Part of a small language model's weights: vocabulary 2048.
Each number is 200 + 40 x the weight over the matrix's rms, rounded and kept within 0 to 999. Layers, rows and columns count from 0.

# layer 8 MLP down (transposed), 256x96, rms 0.196, rows 24-48, columns 0-95
139,177,175,153,207,267,235,194,137,164,200,242,164,226,146,152,102,171,229,174,227,252,181,218,146,209,217,91,113,197,117,223,204,164,230,242,180,173,209,206,133,150,187,199,157,185,150,228,220,187,149,194,118,203,236,120,210,215,171,149,223,200,217,212,135,200,219,180,192,193,165,152,202,195,204,186,212,125,193,282,225,167,247,184,240,194,210,236,262,214,179,147,131,171,186,182
181,216,206,123,126,181,189,158,183,165,233,215,225,203,191,211,207,234,153,147,196,144,165,242,218,224,218,181,173,203,184,180,197,207,183,192,198,198,268,198,165,250,220,255,248,212,199,137,191,261,187,176,225,173,178,230,251,223,200,192,260,257,165,302,248,203,201,196,147,254,210,199,276,182,294,198,233,152,192,199,206,86,279,230,163,118,224,155,77,216,232,229,161,204,239,187
245,111,248,234,179,296,216,207,145,178,172,245,239,175,181,184,190,238,175,224,252,157,165,200,187,286,201,231,153,154,202,221,220,234,256,157,197,174,127,239,184,144,179,182,226,257,217,187,191,225,216,211,239,217,158,231,181,243,263,170,222,150,169,203,243,213,202,155,170,182,270,189,228,177,203,221,205,162,231,193,203,271,171,170,218,137,185,203,114,194,103,219,161,152,159,194
207,210,237,242,188,204,175,157,197,270,195,210,188,149,157,193,272,149,260,183,194,236,184,227,255,240,260,146,157,149,212,156,207,173,254,208,203,168,130,160,221,213,247,242,231,268,209,198,220,137,246,245,166,81,252,195,213,178,222,213,178,139,210,189,191,215,212,184,250,198,206,205,166,201,195,240,148,156,204,155,138,202,224,178,159,242,187,189,181,177,208,194,226,244,204,203
154,205,245,235,196,247,155,245,245,151,215,205,270,228,232,179,245,244,209,214,191,234,180,243,243,200,213,160,218,242,275,227,192,145,170,166,219,148,253,133,167,237,157,208,169,214,235,196,208,219,205,216,214,158,227,179,164,167,166,276,174,220,171,199,174,164,239,110,201,169,244,187,225,215,219,194,147,141,154,154,158,162,135,176,198,115,160,178,261,295,179,186,257,211,130,141
206,204,125,147,197,285,212,224,253,201,131,133,200,197,212,234,238,314,278,181,240,244,225,281,100,207,222,190,187,158,235,184,238,207,168,142,290,213,179,249,165,202,240,239,260,236,157,159,155,148,240,161,267,189,216,136,187,163,215,196,196,225,155,178,131,179,154,257,157,189,223,245,164,171,186,160,198,193,204,205,172,143,221,268,175,139,171,196,179,190,137,155,236,235,167,160
76,208,194,245,213,163,197,120,246,208,165,216,209,232,185,112,282,226,260,212,196,167,161,224,178,240,185,205,172,299,290,187,216,181,217,237,208,179,201,196,174,225,196,205,233,179,257,258,219,217,293,267,179,168,187,112,229,253,198,195,253,250,186,111,129,130,191,236,159,156,228,192,237,185,206,249,221,197,190,178,217,206,215,228,126,232,177,218,236,180,230,152,239,206,192,161
197,242,216,184,216,283,233,137,120,252,177,214,259,150,269,194,118,204,155,234,257,178,138,235,225,171,183,121,211,177,192,223,214,142,180,234,199,252,215,210,198,199,167,228,139,146,199,183,270,188,229,184,163,237,180,179,198,199,196,214,150,202,178,225,294,179,230,212,180,203,163,179,107,190,228,231,282,171,243,166,201,183,182,176,218,217,187,151,162,212,213,296,233,173,244,209
197,195,124,253,214,156,259,191,184,171,210,141,196,258,156,193,182,290,160,219,151,113,169,173,184,234,198,223,214,226,206,220,264,182,222,163,157,277,175,145,199,182,94,163,202,188,260,227,181,241,169,211,180,252,207,211,194,197,180,240,209,160,145,216,126,207,198,150,125,206,218,158,204,144,188,190,212,234,185,185,287,246,202,222,204,140,197,184,198,241,151,144,193,197,229,135
304,175,174,190,99,216,291,197,208,253,219,144,164,197,174,232,263,167,204,150,205,231,152,191,253,187,226,204,180,167,180,203,218,216,191,184,178,247,292,166,144,191,229,211,213,207,240,199,194,248,260,181,218,201,170,148,182,181,220,165,67,186,226,175,189,193,135,259,236,214,246,241,211,203,171,145,197,159,199,176,255,248,196,224,175,130,202,162,164,252,197,264,228,237,162,227
144,175,151,189,181,208,187,188,196,221,208,179,239,140,219,170,126,228,199,209,152,183,204,232,234,232,237,220,273,207,179,221,282,225,226,227,228,217,240,127,159,221,194,162,235,274,202,299,201,201,198,164,211,217,202,189,181,201,164,165,200,185,147,244,153,163,186,256,120,157,173,221,279,184,200,154,215,268,188,244,242,211,120,220,147,45,222,203,171,203,213,146,215,167,199,231
270,169,116,240,197,202,169,146,244,221,165,281,216,165,245,156,150,240,224,207,229,242,215,121,112,196,258,268,263,210,188,176,154,157,267,185,272,176,197,222,178,175,213,219,173,221,236,158,217,229,227,249,241,193,162,221,204,208,207,182,193,261,261,111,188,174,166,278,238,197,180,182,255,186,156,142,201,152,198,270,129,193,193,179,194,170,207,197,218,238,249,276,245,166,202,138
243,211,211,198,162,182,154,224,262,225,193,211,239,212,215,292,184,227,199,201,108,139,202,202,235,152,252,237,192,210,137,241,142,175,138,135,183,169,147,110,216,195,237,244,196,171,145,212,212,250,167,193,170,193,206,187,238,168,232,296,192,158,207,206,113,244,266,190,217,110,238,178,183,135,247,173,265,122,229,204,149,153,233,171,190,154,170,155,233,166,191,262,152,188,159,232
223,193,238,134,237,121,211,191,190,229,151,258,218,259,162,201,186,146,166,146,234,170,151,276,135,195,211,238,187,222,137,143,232,137,202,130,233,174,218,210,219,156,246,228,130,257,209,137,275,171,188,235,171,223,231,168,241,178,197,260,186,160,205,235,247,164,190,258,230,261,220,182,196,264,226,216,295,173,179,142,269,246,202,139,182,265,191,208,180,268,201,207,249,203,250,186
230,184,265,149,171,219,235,206,231,221,100,265,154,222,259,246,229,191,143,260,165,229,136,186,246,164,206,149,217,206,216,223,257,171,182,216,169,229,156,224,160,245,140,237,253,177,238,229,253,225,149,210,236,233,186,221,213,151,214,254,212,208,188,204,186,241,234,161,224,145,217,164,160,253,207,233,194,218,280,197,170,192,172,236,212,100,234,162,183,268,215,286,161,225,123,262
165,156,286,242,287,186,227,240,169,193,177,220,151,212,133,194,193,203,174,188,187,122,179,157,211,225,237,188,251,200,230,252,163,187,129,193,190,213,203,143,183,203,207,196,162,119,195,261,222,218,209,257,220,228,190,173,136,158,161,186,241,198,226,235,226,169,260,206,191,164,205,187,304,208,188,200,176,169,181,170,229,204,229,222,120,110,217,232,182,237,197,234,203,167,179,180
228,142,187,249,156,216,210,103,161,176,182,217,193,205,212,133,237,246,222,228,218,174,183,190,208,190,223,207,204,177,190,193,215,225,237,228,205,212,216,143,261,190,173,267,183,133,204,178,175,240,180,256,160,205,105,166,242,152,182,169,152,135,229,181,176,171,227,125,187,175,156,216,225,146,152,146,254,198,225,244,162,171,233,269,221,137,137,176,205,238,182,128,267,180,177,128
232,191,189,237,159,180,229,207,150,294,266,222,209,237,125,105,156,228,152,160,218,273,146,199,213,182,184,179,174,239,203,167,206,194,185,241,168,166,153,159,210,119,216,202,244,148,178,183,232,184,228,186,258,234,152,236,280,205,212,222,183,221,219,257,210,236,213,150,270,153,180,188,176,224,260,251,138,258,231,265,190,130,145,188,171,123,210,228,199,223,131,241,178,137,193,249
172,196,236,197,218,263,213,169,174,260,204,203,149,257,179,165,213,250,302,199,198,240,158,227,185,229,181,184,113,194,199,223,229,182,213,209,180,158,211,184,120,184,94,179,210,201,143,230,184,169,191,134,250,170,258,194,171,207,192,213,231,219,185,229,211,184,196,190,228,119,234,238,150,189,319,243,195,234,220,165,196,193,208,214,202,316,222,221,151,183,207,227,124,197,287,218
210,227,246,222,193,214,152,175,258,239,164,199,182,254,177,234,191,289,223,173,183,179,141,194,229,177,206,159,212,172,150,217,184,222,214,90,216,223,140,262,246,233,221,266,150,197,245,192,215,260,246,190,203,207,205,231,250,194,228,235,217,138,154,192,236,245,173,164,148,175,182,199,175,234,212,141,266,257,191,211,246,148,200,215,196,90,181,297,185,208,222,193,166,177,196,155
145,243,210,192,222,219,146,208,242,190,203,192,149,178,215,181,231,202,190,306,188,260,243,170,236,267,239,154,220,265,217,135,198,220,182,228,184,134,150,166,176,224,160,144,214,205,232,187,192,124,234,195,118,229,214,250,212,172,225,232,142,283,146,188,199,210,231,123,166,242,203,184,169,200,203,187,183,230,123,209,197,259,203,302,231,171,150,243,252,151,199,131,282,220,224,250
176,203,238,199,263,260,201,239,266,212,176,166,206,185,215,217,286,163,263,190,202,244,146,191,177,247,200,209,276,216,227,240,171,276,254,206,201,227,205,229,184,282,267,261,159,260,256,267,222,183,253,249,175,115,143,201,169,218,245,237,101,217,282,161,170,183,210,200,220,185,179,266,208,239,213,99,203,237,189,194,204,191,224,197,197,164,161,196,134,197,186,212,234,219,218,162
197,184,219,178,261,185,206,191,261,187,171,171,196,142,158,130,157,190,154,237,266,224,171,146,242,155,204,260,239,103,160,260,96,232,203,251,218,225,203,225,222,163,195,160,203,152,176,232,265,213,209,164,219,174,177,203,236,221,184,234,198,169,166,122,193,239,182,191,209,227,183,239,198,172,179,207,195,149,223,272,180,235,253,198,262,152,182,195,287,159,200,184,153,182,239,193
222,160,215,212,126,172,183,111,198,178,171,153,203,235,151,181,223,169,202,183,217,237,243,182,221,191,225,304,198,204,172,200,154,185,192,120,253,252,165,204,137,184,208,143,207,216,181,196,183,189,117,248,184,223,196,162,258,209,169,213,180,249,232,190,190,173,202,216,142,205,218,264,192,231,185,179,131,236,234,202,286,211,270,280,156,163,191,238,156,226,137,259,150,237,139,175
241,267,262,202,228,231,252,229,109,206,221,199,111,149,202,163,202,140,167,146,255,209,160,223,281,142,213,158,200,134,192,170,133,222,232,173,143,198,146,193,220,192,178,304,158,126,233,202,227,224,193,221,210,137,160,182,134,274,191,183,194,211,225,159,264,191,219,290,187,198,153,191,182,210,197,127,193,132,134,184,242,273,235,204,131,187,164,200,179,215,231,211,185,255,188,226
# layer 8 MLP gate, 256x96, rms 0.231, rows 25-48, columns 0-95
178,130,144,219,255,228,213,203,246,144,232,184,219,198,241,204,143,149,201,217,195,128,179,191,249,255,158,163,242,155,145,205,193,233,216,175,180,194,272,275,220,167,184,208,286,216,182,191,246,107,178,200,165,197,180,136,195,177,238,164,218,218,194,231,277,204,205,228,194,208,198,144,199,173,270,199,154,299,210,228,195,214,146,183,270,204,149,213,183,174,256,170,236,181,115,220
233,162,230,236,162,188,265,286,213,176,240,219,197,193,175,259,155,164,159,147,158,240,246,135,168,165,146,204,151,171,213,256,169,191,248,144,204,188,135,202,309,206,169,162,222,249,221,181,237,187,133,180,270,212,212,233,131,186,186,196,198,147,269,212,201,160,179,178,164,161,195,275,236,187,128,197,169,121,246,228,169,190,198,157,218,206,197,154,243,228,235,192,136,200,205,172
227,256,234,184,158,218,200,260,216,213,151,164,191,167,137,163,217,208,230,214,229,182,212,269,170,253,219,257,165,179,211,229,182,194,266,223,187,187,180,180,242,197,163,219,208,205,193,219,149,217,148,126,169,172,178,167,181,226,169,235,201,269,235,253,249,156,158,209,213,211,151,225,228,281,194,200,150,185,175,200,148,189,164,187,208,221,227,203,198,238,164,195,132,262,198,213
229,206,275,109,232,141,242,180,193,143,196,234,167,151,144,220,142,188,212,149,225,189,99,215,154,164,169,173,197,173,161,219,196,230,230,230,220,204,251,185,170,193,210,217,226,242,184,210,173,173,120,265,273,202,207,196,240,236,141,215,240,240,161,203,214,239,187,168,241,299,209,201,228,245,179,260,204,191,233,154,221,240,201,189,152,237,109,263,202,240,220,197,219,171,171,233
161,231,251,266,88,240,185,136,132,178,278,198,183,263,127,187,187,234,149,203,153,284,213,204,225,177,118,206,120,158,156,203,121,268,210,183,164,234,142,183,210,239,172,212,191,196,172,101,204,226,258,169,211,226,222,175,202,228,216,205,174,195,205,224,190,187,161,168,231,180,304,258,170,270,171,158,286,129,203,195,139,211,214,205,203,214,198,156,188,249,228,175,194,165,190,221
207,224,223,165,257,242,196,191,227,246,224,170,205,184,192,209,147,220,209,244,178,219,142,197,187,268,242,274,250,123,153,209,187,225,222,210,178,131,239,166,176,149,278,209,156,176,183,177,173,204,175,159,242,210,165,197,205,161,210,177,179,200,179,251,177,218,192,99,229,177,205,219,163,231,221,216,166,235,259,225,212,160,180,154,236,176,202,153,211,260,202,222,209,133,218,231
279,207,202,138,235,178,185,220,264,171,170,215,252,182,194,253,246,241,151,239,205,275,235,133,166,160,222,156,208,204,194,185,180,239,152,226,215,215,143,168,203,212,195,219,231,192,179,205,164,179,183,214,167,195,209,211,200,212,145,231,276,233,224,187,216,243,280,154,206,337,256,208,209,243,148,205,162,218,265,232,266,199,224,178,174,249,241,258,262,281,176,175,239,234,222,143
208,197,200,126,196,256,172,141,176,201,227,213,213,77,144,222,176,147,171,239,199,203,275,222,137,200,205,209,199,188,248,151,156,226,165,236,222,212,255,221,222,275,239,157,248,157,181,247,158,191,195,173,181,206,199,188,237,227,166,175,147,132,278,252,178,179,215,245,212,208,200,223,127,151,251,204,191,191,151,236,208,193,174,283,167,218,222,262,140,192,211,190,238,190,163,276
268,211,256,227,183,173,262,221,174,144,220,182,105,205,164,130,255,165,191,246,143,217,215,133,244,190,130,141,153,174,174,212,260,211,238,127,205,237,198,225,201,258,278,197,218,226,182,185,179,227,272,275,244,219,165,211,206,141,213,202,238,225,238,166,221,262,137,200,139,277,294,187,131,215,225,185,148,218,263,234,225,164,176,193,178,127,180,224,194,186,237,250,174,163,188,193
236,245,241,228,203,170,158,218,184,222,158,162,270,242,183,186,181,183,197,248,193,161,151,103,144,134,253,189,203,172,177,199,208,165,128,196,253,318,209,229,207,224,134,224,190,194,248,235,169,187,164,140,105,193,220,167,155,236,216,144,192,226,187,182,309,239,196,283,148,203,233,211,208,178,191,240,205,169,139,150,271,190,215,174,249,221,126,196,172,237,176,171,132,260,156,255
228,293,298,195,214,206,211,177,167,170,193,193,211,198,191,186,233,217,118,145,214,142,181,230,213,157,202,204,165,197,226,222,99,219,162,190,167,203,170,172,287,197,214,177,168,162,215,210,244,194,231,203,214,196,191,265,185,230,218,118,214,158,250,198,145,244,193,181,198,226,208,201,201,239,183,250,162,140,145,146,181,187,192,211,89,166,136,176,153,198,199,159,174,197,191,209
247,162,204,184,204,173,148,231,232,252,193,230,222,133,201,215,175,178,183,189,188,225,220,209,218,189,174,198,238,168,184,212,219,164,230,244,208,170,206,220,149,160,203,192,240,222,213,175,253,211,120,198,216,168,196,252,185,203,190,157,163,219,239,196,217,176,251,261,258,155,185,207,200,270,285,223,166,155,200,99,252,203,223,200,182,203,171,186,178,232,201,155,216,196,226,259
190,234,214,170,219,148,199,138,220,251,273,211,200,228,125,210,176,207,289,195,196,204,203,149,204,172,145,207,204,253,172,238,240,237,199,139,266,216,236,213,207,255,213,262,192,194,217,257,176,180,185,193,167,173,171,172,190,229,222,232,211,206,207,254,188,219,132,311,278,218,229,242,151,253,191,240,155,141,210,149,256,168,195,205,141,181,220,259,230,290,233,200,190,180,208,187
153,249,282,208,148,169,138,180,206,226,209,192,202,213,175,167,184,102,218,236,236,202,231,188,187,216,187,221,169,265,249,131,219,184,221,170,204,219,239,185,218,199,218,132,202,203,285,163,211,242,125,222,153,159,142,263,162,195,238,175,255,171,286,172,203,263,164,214,192,185,197,259,217,258,200,237,170,163,149,173,220,243,216,268,191,248,201,186,141,200,218,193,230,153,207,136
164,199,149,193,210,176,226,188,226,217,115,192,188,294,211,199,202,191,209,241,221,172,149,184,159,203,236,205,216,212,169,154,218,141,228,216,205,234,238,184,197,245,211,217,174,160,228,200,224,242,230,167,182,227,189,214,125,223,154,178,195,221,192,215,229,157,222,190,255,161,200,194,176,188,172,136,276,218,194,175,153,171,175,293,249,177,256,232,156,230,228,209,141,184,254,150
160,193,185,111,174,186,160,203,212,248,212,201,198,175,162,183,207,249,196,227,149,255,168,162,203,151,171,251,146,163,167,231,207,173,214,276,132,189,279,211,86,178,179,235,158,246,253,234,132,202,256,207,140,206,225,74,165,252,220,182,282,236,198,166,248,158,193,238,154,141,199,248,170,244,182,132,208,308,203,179,178,222,237,204,183,235,207,252,256,229,226,215,152,222,251,216
193,219,239,228,175,258,198,161,221,171,133,225,252,179,198,247,124,227,141,222,144,108,172,207,193,260,186,221,220,269,178,176,271,180,189,187,173,171,216,241,153,220,165,200,174,254,222,250,204,161,210,203,163,173,252,108,76,211,207,195,223,164,292,174,183,159,176,243,227,192,233,191,144,148,150,200,147,161,175,214,196,188,155,191,185,203,207,190,243,153,197,174,220,193,205,165
242,171,192,184,218,183,247,221,199,161,140,170,200,187,174,208,289,193,192,154,180,228,280,234,117,240,157,234,164,230,189,232,219,169,133,216,212,139,187,171,152,242,124,262,202,175,247,198,164,239,184,202,216,172,223,173,257,207,153,221,202,266,262,174,212,179,198,117,171,258,218,106,176,185,181,173,179,170,213,208,214,128,196,175,166,260,181,247,253,235,172,218,198,195,208,151
189,216,290,208,166,241,111,179,210,228,199,100,216,244,168,273,162,208,250,267,175,176,213,234,211,171,149,193,165,159,199,161,179,171,196,160,206,228,136,189,229,237,240,265,218,209,234,177,143,240,269,137,173,186,235,276,184,252,176,226,203,161,157,243,247,216,184,166,193,193,197,194,194,243,203,221,198,218,165,159,230,200,163,227,183,154,191,197,136,134,250,206,226,195,146,175
228,208,188,148,197,240,210,167,236,203,219,244,130,173,126,166,251,192,116,198,228,257,198,197,221,134,227,160,242,196,103,203,108,185,222,239,226,193,194,236,177,205,196,221,230,183,218,202,193,155,202,212,262,206,210,220,207,159,191,216,113,223,176,224,212,133,206,196,206,215,157,185,140,191,207,140,154,173,177,196,203,329,205,144,128,253,124,218,254,236,170,194,229,257,219,178
241,205,214,219,210,231,215,181,156,189,190,208,207,228,221,283,188,199,122,172,204,174,194,125,238,173,165,224,157,216,181,237,206,164,225,221,216,181,179,256,203,209,202,232,159,155,215,227,216,228,181,247,115,245,267,225,165,212,154,197,278,204,234,182,250,211,210,252,222,235,282,92,63,218,195,182,197,212,168,208,207,211,172,190,234,121,209,188,92,219,159,179,188,215,177,205
213,157,244,218,168,167,221,173,304,178,171,133,198,190,247,193,227,208,138,177,237,230,214,173,202,128,213,164,178,232,204,159,196,227,153,259,212,194,201,254,238,181,179,117,185,222,177,173,144,212,173,209,274,177,207,147,115,277,233,136,235,230,192,232,257,180,271,203,244,220,228,158,189,203,196,156,228,138,175,255,237,172,180,202,194,154,159,227,209,137,278,183,91,195,213,265
247,141,183,193,231,182,188,203,210,222,215,242,205,166,170,209,224,186,157,194,235,255,250,216,205,148,179,229,220,290,179,216,192,207,270,123,280,205,210,279,194,173,169,155,260,179,220,221,212,154,212,226,171,228,215,196,208,177,154,154,130,287,207,166,204,246,130,179,186,229,196,248,240,146,140,177,180,189,230,218,256,156,248,211,208,279,224,230,174,257,113,200,207,88,214,167
175,115,147,192,153,182,136,255,218,208,249,213,161,239,169,228,262,209,207,204,217,123,185,219,203,241,141,193,256,250,179,231,212,206,182,156,232,168,192,149,161,145,109,248,180,229,216,185,230,237,219,194,245,255,228,203,214,172,163,163,194,208,220,153,236,168,153,230,197,196,234,199,133,213,236,220,205,208,241,206,232,230,241,175,162,203,249,193,212,239,243,156,197,246,231,248
# layer 8 MLP up, 256x96, rms 0.213, rows 25-48, columns 0-95
240,212,145,229,180,190,242,134,206,196,115,191,104,134,217,174,161,242,159,200,170,258,206,207,223,176,214,116,134,130,220,175,267,196,215,271,263,270,188,171,262,212,174,163,225,171,249,202,141,170,218,202,195,205,214,128,169,273,223,220,143,181,263,122,223,236,169,193,260,230,154,205,213,160,138,188,232,200,193,237,248,202,171,213,216,239,167,181,233,263,176,209,200,156,235,275
186,202,153,225,225,209,156,151,209,255,219,142,162,117,207,218,186,218,141,184,275,204,200,225,199,159,204,224,238,158,150,217,236,144,185,230,257,229,237,267,230,229,172,248,163,211,195,150,209,234,182,250,242,175,143,229,228,251,193,193,184,152,204,184,278,221,239,257,143,227,204,238,245,195,266,215,198,268,204,209,219,198,294,238,204,189,166,169,212,173,207,225,202,204,213,195
211,232,171,225,200,255,202,210,168,205,187,186,177,213,175,281,160,133,159,165,190,250,152,205,229,153,213,186,191,133,207,194,201,176,188,221,251,238,233,185,156,128,126,203,179,160,197,224,154,239,223,162,196,258,214,274,240,308,186,197,151,148,178,220,186,140,205,211,238,226,234,211,178,190,213,176,173,132,160,204,301,250,185,193,169,194,185,244,212,212,173,228,189,186,153,258
225,210,275,214,240,169,163,200,220,265,241,201,139,266,181,213,223,161,171,188,148,188,173,229,221,221,198,184,183,207,221,220,130,200,163,196,315,201,212,242,189,169,194,245,200,207,239,167,200,168,170,186,233,305,153,187,222,227,121,247,213,197,214,263,214,225,202,155,258,187,229,126,237,265,178,159,202,266,199,208,163,152,201,210,205,105,102,215,153,153,216,150,174,200,178,247
201,148,300,160,110,238,234,216,262,131,175,129,123,194,179,238,196,195,230,164,287,184,215,234,197,200,158,218,156,266,151,196,210,238,249,259,162,129,103,179,115,292,205,204,183,199,133,191,192,166,220,252,249,201,219,237,161,114,159,249,229,214,145,154,165,103,215,206,161,169,211,153,157,113,188,212,231,177,206,233,92,167,215,242,163,180,234,200,219,206,213,197,178,202,212,240
192,143,180,190,174,169,171,189,153,209,236,167,195,220,224,198,171,311,181,227,146,122,222,126,233,126,253,193,186,205,166,207,240,212,191,137,213,209,189,244,129,214,191,310,211,189,201,137,201,185,182,164,240,167,178,164,132,200,188,175,209,167,176,236,213,184,158,186,228,192,167,162,178,166,169,184,193,209,236,243,285,189,151,168,258,42,100,132,203,198,150,187,201,129,190,230
124,208,267,200,188,236,191,140,166,188,180,200,235,239,225,181,197,243,268,89,191,272,218,257,234,254,248,197,196,120,127,207,248,190,238,233,166,130,166,220,253,206,207,166,185,252,197,145,207,251,208,186,170,192,241,169,184,186,262,279,189,198,207,202,201,197,172,205,220,220,166,230,193,184,225,255,207,168,134,183,206,214,142,191,242,216,219,215,250,207,214,242,190,206,170,229
175,243,248,234,230,165,160,187,168,207,172,174,227,230,211,225,117,157,157,218,223,222,204,102,181,351,148,154,197,234,242,222,179,214,216,193,181,172,218,229,187,155,162,261,216,84,223,257,207,126,140,188,197,256,142,171,123,179,199,205,207,192,201,226,185,169,207,238,264,236,193,243,181,191,141,229,204,177,224,248,219,261,188,190,199,225,136,248,243,240,198,172,155,235,277,183
172,219,197,236,184,86,139,169,196,133,196,229,317,171,181,247,206,245,263,145,150,154,261,241,208,197,197,189,205,240,220,239,214,186,212,188,271,157,167,171,197,187,161,197,129,154,176,229,212,231,158,216,248,159,231,164,154,253,243,179,249,219,248,205,149,191,217,191,169,175,184,200,235,184,239,250,153,206,238,141,212,198,224,197,165,269,239,166,234,123,188,186,153,137,100,185
153,169,178,192,204,155,272,158,211,144,144,234,194,196,190,214,161,178,215,261,211,232,175,257,200,180,261,199,220,227,150,153,226,172,216,263,257,234,297,204,138,182,192,246,267,173,100,189,166,216,242,161,177,235,187,89,170,168,206,241,232,187,183,216,237,177,225,187,174,198,187,187,173,272,170,187,190,214,216,156,208,262,243,140,233,162,220,187,202,142,232,181,264,191,160,206
252,173,215,176,220,146,249,184,185,220,198,213,190,226,140,225,164,234,146,150,212,250,100,150,208,229,215,167,179,223,143,169,239,142,150,167,231,229,241,200,219,164,296,173,204,235,189,212,184,207,205,205,262,207,225,128,200,205,184,179,216,170,217,139,248,135,144,256,180,263,227,283,259,142,279,190,161,186,235,182,159,130,252,257,234,267,160,210,171,197,176,188,201,189,243,173
154,145,173,208,205,242,184,166,208,183,173,261,245,206,217,193,213,227,195,210,94,151,205,185,268,162,248,185,217,225,215,180,151,305,178,132,135,177,121,175,193,217,136,233,182,182,186,199,192,243,178,120,238,184,250,191,187,212,231,127,148,202,206,167,223,261,275,200,242,162,204,205,182,202,159,220,265,173,234,238,195,172,176,178,185,201,213,191,251,129,201,266,236,130,159,216
154,196,256,151,225,286,226,196,179,162,230,209,174,212,231,119,239,222,171,204,136,198,243,253,234,177,183,235,183,197,287,237,225,219,314,191,118,190,171,243,198,222,199,116,182,124,238,245,199,155,214,253,223,207,206,200,184,138,208,196,170,184,182,196,212,211,158,163,191,138,190,237,251,185,235,225,194,126,251,230,196,151,231,297,210,172,193,204,252,243,165,248,173,189,172,320
211,244,213,197,209,226,171,214,189,201,147,210,239,193,238,226,216,225,213,109,196,207,179,245,243,164,227,171,240,108,216,217,181,195,142,233,245,211,159,262,174,177,157,197,172,172,191,154,197,210,267,198,242,203,188,179,207,214,152,275,237,174,202,237,236,201,259,198,217,214,251,102,136,160,210,175,227,220,299,237,191,177,174,168,227,134,211,136,224,143,152,206,155,277,210,225
154,191,176,192,230,239,167,238,160,122,236,249,168,143,152,239,167,214,205,216,112,220,154,222,211,201,222,179,195,214,196,183,151,216,171,231,177,270,210,163,159,257,226,219,231,184,69,262,187,193,170,211,220,201,209,210,192,207,249,208,198,251,204,256,225,220,254,207,198,226,259,176,202,235,211,218,189,205,314,206,211,149,213,187,194,190,209,156,232,191,213,220,207,174,165,221
147,207,141,229,216,145,146,253,158,189,193,213,209,235,217,235,265,131,286,204,180,213,215,198,203,266,168,173,118,204,215,216,208,197,121,272,177,231,200,208,173,199,250,173,225,187,249,142,172,78,250,182,194,205,264,205,144,164,190,178,242,140,228,214,241,159,137,217,162,210,203,229,130,280,214,189,260,246,230,238,219,94,110,158,238,170,221,126,141,169,247,206,232,254,144,180
194,219,145,212,146,154,262,144,244,151,203,242,248,194,254,192,208,197,139,276,183,187,170,270,216,258,186,169,212,203,161,167,232,191,227,241,182,216,213,177,145,304,154,192,125,221,237,155,176,189,241,262,159,131,188,111,131,255,187,213,241,127,160,191,209,180,165,197,138,115,204,179,149,160,189,203,219,219,155,167,227,157,227,238,293,199,139,181,194,181,244,115,160,172,136,201
143,188,191,189,173,203,172,138,136,157,153,165,220,185,264,188,154,125,213,177,194,194,178,227,119,206,161,211,182,185,253,255,158,141,212,190,200,217,212,178,284,176,218,213,167,221,235,177,228,271,178,204,232,235,194,197,198,219,188,251,227,160,144,122,314,216,239,218,149,215,187,167,183,168,262,159,199,225,126,216,184,191,207,216,199,185,204,277,225,203,263,219,132,146,219,152
216,219,161,140,241,177,244,243,133,181,211,293,242,207,255,255,156,247,159,220,203,192,184,198,203,129,198,242,147,213,184,233,171,197,254,226,189,130,179,196,185,185,192,162,264,224,180,185,159,189,231,140,136,144,175,241,194,166,218,170,212,236,180,190,139,179,249,211,190,203,230,183,221,233,174,167,140,127,176,166,255,177,227,214,244,284,109,191,162,232,177,170,188,180,213,205
163,193,280,271,165,194,159,258,158,182,191,203,210,200,205,298,190,231,180,244,200,209,273,211,209,197,207,178,202,247,203,227,245,220,199,289,242,157,177,221,123,226,326,157,186,176,234,252,133,225,237,167,197,211,144,270,232,165,187,232,172,182,122,178,195,219,273,226,219,191,276,244,161,182,175,195,201,208,229,167,255,207,246,179,173,159,171,153,263,176,226,193,218,183,213,264
191,181,175,240,167,237,229,181,214,195,201,143,200,144,160,223,159,196,155,189,185,213,203,208,204,153,178,245,204,172,179,169,172,171,264,241,199,167,190,212,267,244,205,133,111,166,241,227,211,246,228,212,221,238,186,222,223,171,114,181,181,219,278,194,175,162,155,274,142,201,213,208,223,224,169,137,259,164,190,246,199,207,218,294,152,202,287,246,186,119,270,264,233,141,239,241
229,201,160,176,165,224,237,233,260,148,204,173,128,173,235,204,136,278,204,204,219,159,231,264,228,220,303,214,265,254,255,278,134,220,158,175,238,179,178,173,181,231,181,171,171,180,204,241,189,184,191,218,226,141,154,216,250,202,174,225,190,196,165,179,263,212,210,165,262,237,265,263,166,153,223,205,228,215,261,215,181,249,188,181,196,248,267,179,242,147,169,162,164,203,169,195
186,202,134,233,225,268,183,203,260,202,179,228,154,170,237,256,252,173,207,175,178,225,132,152,107,202,154,131,203,167,252,167,216,267,272,136,162,205,168,177,201,225,241,217,156,159,209,197,131,166,163,164,231,186,149,221,220,182,139,157,243,183,161,220,231,202,219,213,218,262,221,220,168,220,181,245,144,250,189,190,210,166,263,227,224,209,251,236,234,160,243,245,195,147,217,165
236,273,263,158,293,163,251,251,153,200,195,132,171,209,274,104,178,192,139,180,263,212,166,249,227,225,214,158,230,213,203,240,187,253,201,187,221,126,192,196,191,169,219,181,153,203,257,260,188,288,145,233,222,115,183,212,162,244,196,237,200,211,215,130,214,208,168,238,145,209,138,174,133,221,267,132,152,138,161,236,234,231,215,177,159,187,154,187,172,164,246,180,193,226,154,220